config = dict(
    n_layer=8,
    d_model=320,
    n_head=10,
    n_kv_head=2,
    head_dim=32,
    d_mlp=832,
    vocab_size=16384,
    activation='swiglu',
    norm='rmsnorm',
    norm_place='pre',
    norm_eps=1e-06,
    positions='rope',
    rope_base=10000.0,
    rope_fraction=1.0,
    qk_norm=False,
    attn_scale=0.177,
    bias='none',
    tie_embeddings=False,
    parallel_block=False,
    extras=['capped logits'],
    init='normal',
    init_std_qkv=0.0258,
    init_std_o=0.0258,
    init_std_up=0.0258,
    init_std_down=0.0,
    optimizer='soap_variant',
    lr=0.00429,
    lr_mult_o=0.938,
    beta1=0.95,
    beta2=0.98,
    lr_head=0.00895,
    grad_clip=2.0,
    warmup_steps=200,
    schedule='cos',
    final_lr_fraction=0.1,
    batch_tokens=131072,
    seq_len=512,
    doc_mask=True,
    train_tokens=656500000,
    steps=5009,
    dataset='wikipedia_en',
)
Each number is 128 + 24 x the weight over its row's rms, rounded and kept within 0 to 255. Layers, rows and columns count from 0. Numbers have three digits each. The size before them is the row's rms in percent of the matrix's.

# v: layer 4 attention value, 64x320, rms 0.113, rows 61-63, columns 96-127
# o: layer 4 attention output (transposed), 320x320, rms 0.119, rows 189-191,221-223,253-255,285-287,317-319, columns 96-127
# gate: layer 4 MLP gate, 832x320, rms 0.14, rows 0-113, columns 96-127
# up: layer 4 MLP up, 832x320, rms 0.143, rows 0-113, columns 96-127
# down: layer 4 MLP down (transposed), 832x320, rms 0.133, rows 0-113, columns 96-127
v61 101:137127155125147164158079092138117155096152108087147127121130087115108087117101093091100155148131
o189 106:116070153133101144115137137153092121101152121118169103105142149130127097130092161155065147121104
o221 105:153172152137071101137114135127153127100129146154146107136120133114085118086120094153141133128121
o253 104:099117192080126096131171136114136095132086153078154172130130094124141117112117151120114099149147
o285 093:145137133102127152188135086124120123106168132126131145133147093131104133173129108098132144118120
o317 104:147108115124113106128096133148136131116156148138109115081140143119151128091107141119125139118133
v62 100:133138150093112120160126083131078151139161111143121147119116107124097133141119105148129124121128
o190 107:144150140089124133160101086112110155132092089117089139146154145145106153148139090135149122139112
o222 110:120146107094151130113122140143147139083129123144162091143127115113150149137137147105161126113144
o254 107:136086109116131129067125138132139115144159126161149143160129172110099119124110105138099137147152
o286 098:134118144144113126046123130140068085111147109095119113185120134139138156143133135081167118111148
o318 102:099155143141105131167157160159135084140109180134156148081148088108102139118130155176113151129089
v63 100:123123101093154168134137122110124128130139069120171106118193177158133152192168133132141124133113
o191 104:126098108152132153122075120115129106132150110130134105132160159103112118112119145127165115133080
o223 092:076150131082160118092157095127141170122064126155131118111142105154145145127090125157159145125167
o255 099:138126098123089108140111142171172087115145137112110130133165158109110181096135142101087134161126
o287 102:119148156121119150154078130159151179121120096126100100107121122149148129162087099182100184148119
o319 108:130108121174150098123166156129116142148121173140096118140104127140144110150138134094110143170142
gate0 107:154156155109128112137112114141156138110126135165169135125142101104119138116166119149123119123098
up0 104:124110080116106122109152123150067115152147129128134148148152140098097176162107141136133091133081
down0 104:104154110107140123099106080115089083140114124119118125188152141131086150135111141149105126108099
gate1 102:163181118173145091125116125118121142146126146155118096121110130136168156126095096166125125137157
up1 094:137128124096108188148130135116112124111109108121111115141152140125124137122135173175123091112123
down1 107:129124107130098141150114127120129130154126129160078159127144147102133138114135098133155109107113
gate2 116:151124106122133115136098079130094076138143091101140133128111090142154135111126130109154138089138
up2 107:144103132161162144122115143158125178075125137136125147163139122102149149163125095140151152105124
down2 106:141151147124147117037141127194095114122127090107148158090155136153076123128144082137111133099176
gate3 099:115137166169117149117145141167140132124162109144112143124130114078120173118123105116156140148117
up3 099:134131131136115116111091116103131164138104110100105162169120138140137115125084096135158151126117
down3 104:169157072122125149124178131134172127140144092138127119116158123141091124165140088160140111138139
gate4 124:084128120170141105092129160118109137068106152119105138142083110103121117146116112129158094127160
up4 120:119145139145128114096108133135122136080138093110118136134074123130083147132145130153095112127173
down4 096:162121126127115139055149170103150173129140144079149120133159163116133132150111147127111137171076
gate5 096:144123140096121150139097157140168154146078169126123159116115171093147148151142150131094145106098
up5 096:109105150117107112116112156125134103093170113110114116122109080141109123151122156116141115141136
down5 104:144103126118115163155093193106140170138128117126129150128116091153089098131121128149154097122117
gate6 097:112156174187161132099138139152131131179122114149088110127098136096135150132134132129156179139135
up6 096:123133198135167135125111118113151130146192151111145128114125134113129106143166148131098067154135
down6 106:124120123080108106100106076138133105112127141106109121110109096082138120127115112142105157102119
gate7 099:119136142105152139133140129156164159112127110095127153145151173139152124092160137128110158116128
up7 100:189108122104088147130116157132113153108133090145124123147136109133130120092083125101100109102095
down7 095:103140155163184114142125147158153074101160099136137092126163141129139142114180168134106161080141
gate8 100:170112098163140100123163135147153115105118121147163139131161111161134175123134149125081152130212
up8 107:124133147113129162160148133118138139119134130151145128128093134140128127129112141112151121137103
down8 096:127156141106141103106125103126109099129113123109151099165160122122114129159088122162108096134124
gate9 104:109150139106118155126142119141126130153145132129072159142109120138146132129105134120079136089157
up9 103:150103095151116113172114105131183103137108143152164096152130123141091092101145127097140144133107
down9 100:115109110107116144135146129138169122187118122072171136169117125106110108131116133113098099152179
gate10 095:107152137116098126167177135124143142097111133129139098174106092163142160096173152130097129141122
up10 097:118174143177139147108119119152090112146158151150126099111102131092139156125101098133117089089125
down10 101:138151121138164132124127118086128091118138120136155149123126133132095123120149114104117110107155
gate11 096:056103126140129114134118149138120128121123158129119156075097153117164158132157114135188109092139
up11 097:127144145127101148093103189092140137111145107118098132124133136121110121110114123111107101148118
down11 102:122111137152198147153118115103115136131147132152119126160147149117144159083136143097120180104140
gate12 093:135079133126147118107175125137146110081131087128095120170161117115129142160102109147109173171144
up12 098:158156131093118116104121096119145112156129145117105093078131116134115162102143126137124122120123
down12 099:104148144131181142136137152132094086140152151074145117139166057148138164167074136136130130130121
gate13 107:156138123166085144120166159122119125116132145113082123111148128134097133151142107130152178143090
up13 098:159147137165162133151150128164110123127113164123129152161095136113127133095114130123111137119137
down13 102:097125148102140150144159137180123124150137125135115146129145169130131107102141137129167116135118
gate14 089:151129136099177145141129098172130139124070140155154117175156140119079155142104153140109134128106
up14 090:131128112095125127112100122172164157123135147122099106129147163145153116141177101182091181105148
down14 099:123128169110103057116139121146106128146110131187092145103102112137116115151153159101141127125130
gate15 102:097123157143093116117136130106103104156134159115124133157105114107135150152150120120124113156108
up15 105:120133097104120125135103078142110154144133137103143081135107106162087086114130154150109187167090
down15 104:079066117132097143144139175093122126126118144137093126124135107145109128111150128122125139137158
gate16 112:122120098146100136135145095135130134127088142086133089163123148126119118127106103106159128136127
up16 123:164119151109127145142134116102121137106105158112116126149132148173116095146126090085151131143143
down16 091:155103128153139116129191134121108139128108121148114101107080101115126067082146132103129200137115
gate17 102:165119149141117124162157129141123118122107137111127133105154089153100110096089135147112120171136
up17 100:194109127101113102144101159141101136129150132103128085121108157122153087170146083163129138099120
down17 102:138085164119146145133130131149135142095177095118169152119092128105143140136135155136132172115126
gate18 102:109124091170138146125095111142147102079099151077125094153134149128179139133094149134088147123122
up18 096:123142120093114101177103117080115155117128135126145147134183121173106095138103151137135098132155
down18 101:136144152139142115142175095126109095141118140092134142101109132127132165151157098137112143125155
gate19 087:077129087130143115113130147137161136152150164134127150159097109131143154133163134132167212145126
up19 093:154116165141088154178165110111133115101071093129123197095095103144111099121143141113149118108139
down19 089:133139112123152112133101123130174136111137121118064149135129108163144126127155130073091113096125
gate20 097:164100096145161150120137154109103129155142161149120116101174130135128165122098155110127100110092
up20 093:096115127136134102132104079146164161105115149142104080123128117151109116131101131129109094127178
down20 103:075093083133139094121135113123152132105108100114085109137119132138146121124171162126120110106163
gate21 102:128108179123146145144121153134109099062110091116100088094075154108120177082115118077146113165179
up21 093:145130092117113142145144162136130111144170114110129139121119075146095138136103145119114179101086
down21 100:164144096135083137109122059106155158151139126160143152162155132112121151148134119139122112120113
gate22 098:172082134119082142165158171155131126098133105122147107156138110101122136142129181123137125155181
up22 093:161130121143131113127086127103123133169116090120114141089114124146136128122136127111126149127144
down22 097:144117114130146086089107141103126123106146084107152129089164123113074133104154090109098154071140
gate23 085:109107108125128111146152103094123128127163115094139125114147175153119099109164147146123101136093
up23 093:119105183142079134111073113145112165118163165154145100158097170132111150120091104118120134107120
down23 094:131176126109145116084126157118159094121140138092107207138107070185181127118125105150129132127109
gate24 099:125124119115139128086149123081115133131094147159115088161141176141130120149116107089158132133116
up24 108:154100080138138097151125105126119136104118086108187143106131114149161137120125126148097123134113
down24 106:140144124120135149109125167118126115101190138137105081164117133151097084160124104098125157166171
gate25 098:132089135116147136091122086172114104135101122103069131115138119127093133120144148127108127121115
up25 100:137110192114091126148093124129149090093122123136113128175167140127132129133149139165124106138119
down25 100:108097178133116105099179114174123113115132115115129115140123097098123172154151089107112091121178
gate26 093:139141160105128087119129112118183119117133099109120138112158137141153124139115106123190107126100
up26 090:170099114130151117132140135141148140114133133141116143109119152127139089137115112146120091124165
down26 095:116106122116133118098110119137149094097117126115154135120171130146120112088110125143174106134123
gate27 096:157101118148127127159121071135145129137110163154112175143159166105165124137125152172110125128116
up27 094:121080150124136158119167167118152068106116126107069165119100126125098119085164140135108116130105
down27 091:133152136131093143144167148124124141115117132156133091112131120146093128171098081100164113131126
gate28 098:127117140132097146144106156123108118139100134117128163093095150148146056141170153146154122151166
up28 096:134104101133108095120107119137172076105153084132098108161124128170117124128104132075185119122146
down28 090:143163110122132152155136120166135173139131141123160125110112126132147131101139081197095135141112
gate29 095:150137065153111137146150111118120136099148119149152128151125155133130123138133138135146168142144
up29 093:162115097126149144117105137153168127112137152104113125089175153142130135106150082152141128129117
down29 093:117107140136140130137129084125055143130123097135163154103089148143111159140143138142111128158109
gate30 092:110122114119131153132146129128117110141151101111115143133095115143157168117157139109155122117113
up30 093:116126060116103140141137179099096106125161101099118065152127102081148116137107123100132170160092
down30 099:159111092116047121110111152087117152135136152123087107119141091167163100119114135167102150111146
gate31 104:082122154130067145138128165121127160120106141099110148165111167096110115103106141100109091096127
up31 100:158094130139133158167133126126147138140151139151139153149086124136142102141082115110143124115137
down31 102:115127105134142086131109150120189086117134139089164141170103107122148145082131165164136163162123
gate32 098:105085076126153118128140139133147091119136184120185119106120128143117101126123094115115107141133
up32 099:102154112090100139130150115130120131090138181112144131109133138098141120154110123178102182127159
down32 099:140141114123146107112128150129187102117154127144153102180200137078107140134114087111134165102165
gate33 101:109137143101130131120099131139114137161100120120123130107183121123111112142146103111116107095138
up33 102:085118132130095138066120137112105134101133101155140159156132116129134118098125117115091104124132
down33 103:109108125148139124127144130096131116050169110163125130133124135151133133115145120128207144122106
gate34 101:135147134147120158116125121140123100149125125110145133106128120138133171165112142167104126138136
up34 105:102099131095138106117147120161154141104131123135124114150152097116126078104107167142121114119105
down34 099:106087104147141128111150115137104140130120148112134110100131137129123142142127110153098120126120
gate35 110:129069145151128123150116153094106098135135101127149121110133143151113102124161104109126132119110
up35 109:093104099130104119103122131152163141108167133119095142123148141080115070130134115120143074134174
down35 106:121130114142157141095133110146141095139156161113150170111149097157158108113128112095128123117135
gate36 097:116154123151140096160136143112120157137106130132111120056151076118172122134140146164105126092103
up36 094:128163116115143137204109173114132091129135164113132117138121087170134154143127110161175151088129
down36 093:145101152110105131102118102146143134115087134144128105113127135128131126103155128114118113124122
gate37 100:124155130168137133146153149081103121126123132106145172114138131119051157112134126123141107142171
up37 099:125138170146069128126104156117091098126139130130135142115134120127174152093147153134107122150116
down37 103:114138123156130134107149174070122121127138126097140156117133123109095105074140118132157115127139
gate38 099:154096125132118124145118121129112098116122139111082139157155153125130142155150116141132131091103
up38 097:117125098114126137102113122102124153140125088120163100112152100128115117137153088184123159144123
down38 095:126139121084132125093098133142171110167111121174145093149087120130133158113139136117078114129151
gate39 101:101135156157131151129145104122112135134072115138125115134121115136110117153142177127083120141128
up39 100:127179102124141088134138097080117094141167120100112109115091138096111107175137147136140151161085
down39 104:124100065127118143149152109164111108150138130157091121123139125150147139126142163137136086127126
gate40 101:106154138142117136151143086099167128127115143123090162140144080141121142168130102119128115099099
up40 105:150123136097160134134107123110130112106147113134152111113169104129147155142106089105096124153149
down40 100:141122150112165135118107133100177076127089127110128157164110143128177114144181151170151150129130
gate41 097:081115117094133155081144115128135128129127060096132118139104106127152110089130122136097118111080
up41 099:118130087140181114134124101106115112125142130113143119097132105134111143110160105132129149123092
down41 100:139132158132122118120128133103111129098121117124141147147111111140166119128128102140113138153125
gate42 094:111162108140177137173142143097152100102130158100143135112117108142151151153185173159116153194144
up42 093:085198181102128179157137100124164147149153164114125159089143101101121153107136165107113150165157
down42 096:153095096175148099165127119123088159154132139148122078138127171138130109145108123111170120122136
gate43 100:123120155131138157098142111110131114160120125154136129121141069112119097082162119152135120050114
up43 100:147133123091135121148120149149153127123176116169121128134118147097097120137092136142135115129127
down43 099:116119087086136145149111125103093129147152097138089122157145141102124136127126128133123087081153
gate44 092:134113147111129139116166164106128162132100090109169124119112103099097126091079135147120131110165
up44 095:118195118136146124097144140142156116147142143106125105138130122098152147098138138117104174118120
down44 095:125112151172129121123111106117140140118136111126133100148109156144100116179122133132137117125087
gate45 096:109106111136156126127129121126134093137112107121107115107127110134169107092157091119105137114145
up45 094:106132141103129088139135133130098112115156152153113142139113139127183109136128132103152084122136
down45 095:112136158107132158116105157158148145093101149103129123155114144106097120122111102116124124148100
gate46 095:146118146093111101141097125111121145147073117133112121130121098121149071123089118158105127133140
up46 093:111081125078137102148103145127132133130176090123121122134107157115159155136102162129139085082143
down46 099:135129138099103097112100115155169120103117123116142153190125134114106105134110165148114157109111
gate47 111:135096099102144110142159087125085120094118143176094144122120137148135099122145118120110144138119
up47 104:172151084137166128141134105097104117118149166113115064084126120131088141092149130154151115132128
down47 102:095119083123119147112115082114136161127156124143138094175135112187111139107175138135151154129117
gate48 102:083118122141124138088099117123098101152133148151116086158152150162130144133133129104126141152157
up48 100:106101112154097152127058128124123132070132130102129142143137125184141149124138115168165098167109
down48 096:146170122155126134142164125104124095102150162154155143115139072103142095103158120098117110072143
gate49 091:173086149135112102102103143119114162122127124158137135116162102100103128130165133152152142108137
up49 100:107141133166141096119131123108086127148112152131102170100179116100139090124111084153176146129129
down49 099:134095137104119126137119125150106071125184151107133140146161128123119101117101061155116101159088
gate50 100:138137154130129077153132103164124097150151131165109132130123180110122120141056141175196131084170
up50 098:104057114117104125145141104146086123121098122164166129132157092123137175091164173121093107167154
down50 105:115138134100122102097107144140111132116165147154097131117133076079143179137110124140107110104081
gate51 091:144156088138145131104193128154113124125116129137134144112079116124168132079121114139142130131124
up51 096:076126118122163127107141157127113135134083182167145134109111167152196129144128124152132110123130
down51 100:167146090096174119112128168152124136109168109088114162134105146134125148113156093125098136134108
gate52 108:119126133109161128148122136141143118090150111107153123161119111128045157133160127135097147126128
up52 111:095128106132146128128151135161111109111095117133120101128134112131110144122120129116114110111112
down52 109:126100097112129141137098149162095152112142113123171144082123151113159147103150143118147155078115
gate53 106:129164115110086139154120139090158088138154147132124146153126113152137086132101154148135101108150
up53 103:093118132125120128114141151179118104134081132091140116111109124083072133113104159143117154167124
down53 095:115142165158144157154133128142110124156138127126122085141106085090149149141120114199120140096112
gate54 113:103136102153133134111123101171098116155099135137154167149127119113142169135160137110129134135119
up54 108:148141136115118117127135144165121111152095137108127106132143112131167108104098119123110139141194
down54 106:121149110144131133090121096125151097168117145129129121135137097165140162156080122131157126108146
gate55 105:175104121161129133103149140118127142109101083121133113141114101126139133094113138097168124090108
up55 102:102143084114177118163102130130155118130171095120129126174105164127101118107170084133138107131130
down55 096:125140124132129144129117123108173120127139141090095088149105131155143139168114149074115121137137
gate56 102:150140148133080091105116124128103099090106094101101152118126107152132103099144136123131139115103
up56 098:090115172163132129083147129120104126118150063098106130101137154162115114174122143140064135136140
down56 105:103097141125126149081153150168105116140138143071146138119113173140113097116112116153169106150179
gate57 103:148114117093144104120139147122078128135136189159137154114141106166144137123136150109163129092186
up57 103:097138091121117124107060129153130106140144138119136126136072099122127136153103175092142140118125
down57 102:143139105122112113091132094124131136138136159125133129104095100144115119132109137108140193122110
gate58 103:156104121139148144155108116145150182118147163148146150164123117182122109126097128137126126110076
up58 095:125114152188153136091106167157123161131122089166080104132123146151117122186171109147127130122151
down58 100:097151158122088140116106156131079106135126098094111130147161118108151135103163160152135113140126
gate59 104:129167083125120163102104109124116154149097146167135129135156130135150102146135104115135103146135
up59 103:100071134103118132124167114094092163171115113112130139145122129126149142117163175117126152129123
down59 101:132138157183126105139111163112117100144160126094112091153132146122132161089145134145130167125126
gate60 101:134096159138164162084115110177141136144144167133116151134103180144147080140104135118108150098157
up60 101:151102146140108171151149108135148140154144116130111145113140163145131136132127117121128108147153
down60 102:129115154087134115118140121134160112140120106103150106132103146152122123136095104079097123110099
gate61 111:139121097079144112134172091076105135053104176125101125117113132158103166107144126128174127096156
up61 115:142142125080152114102165122107144147074132155172126153123121146141097128071099126116125161137115
down61 095:145122073172119103096128099109141122148122126131104115105115124135108130112153052097149125140101
gate62 096:133117092108096140128137138127113110095145170126124154170159116085122159133128108145134128155148
up62 097:122177101129128146171133119107095108144129139124151088140130136111150181167103125168122150149138
down62 104:101136142119101126123114116136112122114142156104106141128092134124120201123136106153078138133126
gate63 100:123179105092144113092110133061148100137088131099137117079111074114125150136094105128123103129137
up63 098:089103170130153165126096136182141165113124136137128143121119126169095162142120175160118139132151
down63 092:172146067124086107132118101094105100142129168091110111120107109095132193096140113127082141177081
gate64 102:139104093139128143145092116145113160097125129151175117158186148154149113142122152127111105154098
up64 095:102180095137108127115159127137122135136080152144110116121164102149121131107142180124138129125146
down64 105:120155115162080129111113113131158156144176122152158103077151121150191136150116103122108154165117
gate65 097:126129131105114076089155117148125119200116108139147127141147143105169095102126107126133177119146
up65 098:134085163115108123117146117135119131155148156087144117169147129088169135102138176130135102134144
down65 092:149088049105117120122152154152146129111124123106131126159161113122141104104161122184103143155135
gate66 105:151155147103076134150106156152132127100131180129132160112146147119123138114083128144117128102098
up66 154:137147146088128105134101198142164122134113119125113168104147134153133155069089116151143120127114
down66 100:131156125156138120155099150118146101107095143152158135124138132117135145080093161121140124150084
gate67 095:093085139082146125112117150125144142128121159143106126176121123112110086145133117164168117123112
up67 098:140188174164153148156115110151103135089141121124157141062119087117129151136097170112146137150102
down67 103:095119100146128113115114113119167137154154145171115110135141123076152087149155096126146146140129
gate68 107:148145130164147096101120103104093147111163147136145160165168115124154130119121124116102109113159
up68 104:116148154128146091135107151089124117127171112138135128147107144142119142117150094137121155136101
down68 103:098119128097099106157158181150150176145115109126135150119111130161126081170135112145157133194141
gate69 091:137103135137151128138136120136126170124112097098130127143149139133134145133086107100111152128136
up69 091:068141094155081123113158114164195145145080122139094113067126158125102147143122134148125119127107
down69 096:075126128198074130102180119165113136124163168120063144098158124140094155126107127121128105067113
gate70 096:107154148119125092138110101112134170117139129138145157116130080153157156144166177132147097152165
up70 101:124138135169166130127118148122144088185087132118144138142116172087106138109155129175132148127120
down70 101:143141153103135105153142142140106091137096152119143110106160158148120146077152115137129150076111
gate71 096:162162094122142103154109176154168137146147126101115122118188073159081114123109176123151104084110
up71 098:136154102112110148108156119175121116129176099133127134099129156121095130131142126161113121149119
down71 105:164143165129117167084081141129142088133082150128154197151114118159134147109118116142113145141129
gate72 105:154137137145107108129194116153139127142133138160129135138142095105086150117140162126130153128137
up72 100:104142104109117150115102110121105110112121126125096134146141134103045130110113137107114118116099
down72 099:142124110169162089121116127148141124094151130176110137138133097106125185143133083136096169145127
gate73 102:140126094120121121122093142166123156108101174125107168134153134151140095138136114130124094146141
up73 099:130116126105110118091146112125129129144095147115114134132117088119105095111157113137133105128184
down73 099:108087142121103084119131141110137116123131153142154142127120131113146150161085153106131104115149
gate74 104:145157065148143178082117137132178132105127140137148159113110072121123137161188110098091103141128
up74 101:140140124090084154099136087122132148158164112110109129183128133138127107120132140208106140118099
down74 095:087103123148126130116163157084140113121124120134117153095106178079100126111167129114086114158150
gate75 096:170112101153149069117137168078136170147096149118108141142141127157178118098155149097181141120126
up75 098:144048145132110128149106144104151104154115140155109091136134108118198113083134121151137140100123
down75 094:170144111123123105121174145129112115139135106154116129135118151152119116130159138127158106127137
gate76 110:147115123137184118131131110143097113160150113145120135163171125140099189076179133088131140111133
up76 108:105155101148113139198138145161186134161120126116179154119138118133101122163135115127109112119142
down76 100:138116093128177118128115160134122107093136117102112066076110118104103129143134126141115115160125
gate77 089:125112153124107125146137074136119120147090127140095134136148113107124138123141129142140112129119
up77 097:116128111175140124096149135129161129129111148113131141116124108142148155117109104163144183109119
down77 094:167131119069100112135117151130104174121129126108109111125121112125119171116147114158086164087117
gate78 101:163112141122114094123115151096179127124154154118100130106140150145134107128115133158090137103122
up78 102:098122151113174137174104116121129153116166113116154181144142141125106165106130176107128168135143
down78 100:105103109150115124119145114132161118124141097129126168099151098117120112152103144127127099102125
gate79 091:130138135170136130163139170135107157114170110114094119108156155105105134070129134097138107107049
up79 087:142145105159097151127098113135147144104168141110095123140126156113173158135139151140142088103158
down79 098:108096133126131104110142130060149108118123101121137098100109110073090127152137134172129127097160
gate80 096:107138147136171100143126107153100101095149115101123105132121155108079125158107133157110185131157
up80 104:107145086138120116136119139131157180126110125166120131128098114135121119083155089135098130141111
down80 106:116059120095110131122110091141123137160101144148114145102146116109101065109121124142077103141097
gate81 102:095139119142155146132156105136116135114114162114128138178148109152149131102109090137109149149148
up81 101:130136116153148105133138156121206085106117130105108127182136130127136107156141131108121123123099
down81 098:133105128131118092136139143109148137114122064153126144108138135138139123119152093128103113145145
gate82 094:166172136134143115092129092099116136097122139101149179102152092093113086146162144113141153125114
up82 094:154097137125148093120122117117088137104203138139141145105122121121158100131141166127139147129137
down82 100:101130158165126090103123136120136101138093117133091135105111116153155114133116164148159123116084
gate83 103:157099085134155132138117066101155106155108104113110107104090122159134115143147157101120140118166
up83 101:148122121187091176157130127105122109119104142158117133095103139175122137095146163126142097102180
down83 098:113125097208144138142103169098114129126125162109147167148117170112139150121146146156149147140135
gate84 103:163134126156173101109155133106114128106122120113124128117161155117092108119127090151128156118164
up84 103:127119134146087096171106112109179120152136177115143083119107132108134094127171132141127142148062
down84 099:094177150093125106131132143098123121101102107114116158091148115083131137081173158135132121140146
gate85 101:137149131139182154159107074120150142156141082119108125125126166117109117168141160127166120117137
up85 095:102155136157141124114136154107120140103118128088166148135130133127110152134153124111153099146122
down85 099:132117149168120177190132152120104127131141128116179102131144135129114130104105118154165100155124
gate86 103:113196150168142136104155107145122141128129161064073139110107118133094135094161115108117117108118
up86 110:122120103103124128147112128130144127121106117172079142160112118148131145133180105115161061130126
down86 095:118149079118129064123099130144120122095145129135118124091152095148110166173094129128099116140144
gate87 102:093110161144124079123141128147126154124131133124148109159098162128135125151191114144162121109069
up87 105:147135100125125114124157144136136121144115135154122120131124165103134135126123147156150103079102
down87 105:113136187149137161167137113141096150130128147106115124127132114152135127117093154161140111098103
gate88 098:124140165151110097133064112168103144089126102158173127130124130155118145126146125184102085154154
up88 099:114178141140144155151145167147116091123104123089098134129128133138117130106179105112140173143118
down88 097:141132160055172156173101101114127104103093146112163150122151126132128113117137137106155119138124
gate89 093:151152151117104166101123178123113185163079114148112171100158133147165145127138130140131122117125
up89 094:116142124099144062135142103135159188141164107126126116112126083116097111173131146139121102164073
down89 103:133128087173126102120166074134122195145096155114113096104116122098126117144143145122112115144083
gate90 091:112135131150125139111118141104119155088127165102131152148117149161125156085129112150104127138091
up90 089:158097144097167135097108128093134098116127098148135145121141145109133133133158101132153189138123
down90 095:106135165157124129098137138104120098135083113130124161104118155145155113113094154166108148090076
gate91 098:136163145095191134152073090106117146114131151110121146097144109130145145097104168117139134109139
up91 099:121090086130105110110121135109140136145095098109125115072120112126160121140139092101121101111144
down91 100:121128144116138115136146097152132119121144134152133150085127172121152168111136157120123109134098
gate92 095:103134115111127148139101152135138148185164076092129152147135150171122126157129148114164135096145
up92 096:095109103110112128132111113131152140106129130131143082084128127146142111127157111075136135126110
down92 099:115081147123124151118108132124121130089107134130111116104118120161188109136194094119156109135154
gate93 100:131093163099121081116123127150127107150150126137141183164142148136128119149123086098123136128159
up93 094:100106140151104144145141078123141122130128116131152076117150148112146145133152119179128134145133
down93 096:113110127139121156103133148128144169175116156121164099157112125131105133173101109117101131091138
gate94 094:129109152157131131118174071088147121126177183096131148160159153114158125120123111163122110093118
up94 097:162102088109112108093104161111144145112102116131149098143139126129136100130128148132112145111160
down94 097:118132123115097140137095143137154165151112110123117095125132170136086167117190099143126128117194
gate95 098:074127133134130171082130127137117138130123118109147114123119144136110101093108140103110114116129
up95 098:119123156116126111115105112075118140110129145105121125120110097119143138142133123098150169143145
down95 099:145127141158158123140158110143103132118101101100158168112168100148146150096120148106175154136121
gate96 104:159057156107177147128113141116128118150132113091124099159179143140181136106136164135151104056146
up96 103:121162126119125167137107159158127144137119100134169130126162127125116100109104176150121108166162
down96 100:111141112120138156137125106149117147124096105140133139108157100117126131124118096152147160108142
gate97 102:119165143102128152180136137121135096127131123157150115062104138119138109145129188139127131144172
up97 097:116135150096116148180178125140162128108151127149107117106104104073113134192114130120132109126156
down97 099:154123101107183153156102156101118112107142149167094104105114139098122115163119136092129102125133
gate98 105:115101173097105149205145139111170087134123085174104137124086121096104154113148100177114104077168
up98 098:156093135145109113129089114172152164093140127077121111118122114127149160141101178104133125157146
down98 097:112146113151130124071129109139137115145131137102168104151152099170106120166148091107100126156095
gate99 095:135121123116129103148115084148083136102163117176147152134118127067103073098131138156149115140116
up99 101:114139103100107141138153062164135160125120110109113127136150149141161100127142110101133148139166
down99 099:147128151157123180067127145115145127121161101142104077109123072163150146153131135151116112106111
gate100 105:150112125132162138140155126172122141118155110170121141156142119154102142191114130107121154181164
up100 104:108091122128133133113128127170140164145161126168149116106101145112078144135135117117120085128119
down100 109:153151139136111156162135135112167116107110168161134137124115116138153135147115121140124117154111
gate101 096:137127113144116099108135151113111114120137106146117122146087098147112140130110151132123083120124
up101 103:121078089122136142104145101161100100124119076156153128134172145118108110130125112108138118118149
down101 102:139119115133158143165131138104136132170161120084139111134110165141133127119128123125180133088156
gate102 097:093169153109138125126130176122123110161130143156085088080133153129107121118134076126099092109114
up102 103:120126107151126166078152119065108121130108160115119173140148154129131145107138115120082132147104
down102 102:149107126140120101123140113142146177111121094119136146125127097146158149146161137129135105127157
gate103 090:140134131126124118093095137127124123132162157092081129124146150109102173110172104113107154165113
up103 091:164137109113100141103110142145147112132129104098132127096114127136144193129170133150110120150107
down103 082:115131188091113141163103104116111078106116140122168120156121119156155120130094139162160108139156
gate104 104:112115132106120122124142123117137133135101129151129123118143106132156151126167124152111125135164
up104 096:164108134095128152136118131139164179149092178124098125130152103104140145126148089101148142145168
down104 095:162070118121125119122089133099123106137105125126143104103131110099169127136107150109120129110125
gate105 102:119129146131124130151109125116085092158157151154105152103136150146134137132165127151117172111165
up105 112:150117122141153154121151135120200133121149105136105104159157155076121100129148123138103095130113
down105 111:120110110126141100131103135162166160128097143140155087101100151094114107126127132115108120143140
gate106 103:104163147192097146124114168118164148141153117078107158122113092172132128132136125127128117152144
up106 110:153131162115129086066167139141154090143118111138107174140088161131156138135143146103113077167129
down106 100:119148138165164123105127109080117174157129124160131144131131156108113113172074136087173106137114
gate107 089:135076141071103083125104137151143118111110104124099088113130146128140113113088172125145070117136
up107 099:130104109134165130122085122107104120151147144148139145124085123157104120091107118100159178137145
down107 103:157077145146119131147158143095101079114114137155127105128126147145152102140164130127133144164109
gate108 105:133128121140109122185103104087103125140075090093141134105164099159170169165092173136154106100124
up108 104:126118134117116071155138134117116123100129117120093141146171102112133141104098114104094121086150
down108 098:096118162156123134141114126159105147140151136143148172146157126167168114163097154131129152110129
gate109 101:120096153117155131170114124125103090138123156128142127109152072163082174147112122104157123118107
up109 099:111161110140124098158153126051125173141137142129104122134146138102108100145143151111116114122108
down109 099:144165101136100153163116133145107156171102170107125126097154116115103091055148139124141104103119
gate110 096:146131123108128129140180137146129132126145145136127134115141104138135166149150102150149116137182
up110 098:146121097130115114132132084153087149170169118109135108131131105146121132115111133155128120190143
down110 099:103151152147095133168127116103117165126163144178090071135128118140122094130105149147082145098175
gate111 101:090080070098099155091113091100119104147160139098120125131141123116154110134157097111152142125148
up111 096:130121121162128097092153088119146086146140099156138136147118142100133130144104155094128166110145
down111 108:063089099133106166090129123104125159183102134104086122126123134099121116147163139157113138124144
gate112 093:143131130145086160164130102104124119126128110091167118147137142085129135158171157127153139088116
up112 091:178121125128165134145153123128120125137136110081138116160155111125140117141143114161080149127176
down112 094:176135103091124113148073128122126101068117104127126135149147114119149105081121119133157117133128
gate113 089:135105142128167127166126130132107126123083117141093140123099108167101160137140136141182145085116
up113 096:109097130116101096127084157131110088112098160137126141142097099153145101111149161102117124115116
down113 093:141108108117094069130142121118141102131095112132109123121134113158123127157165108142063156123127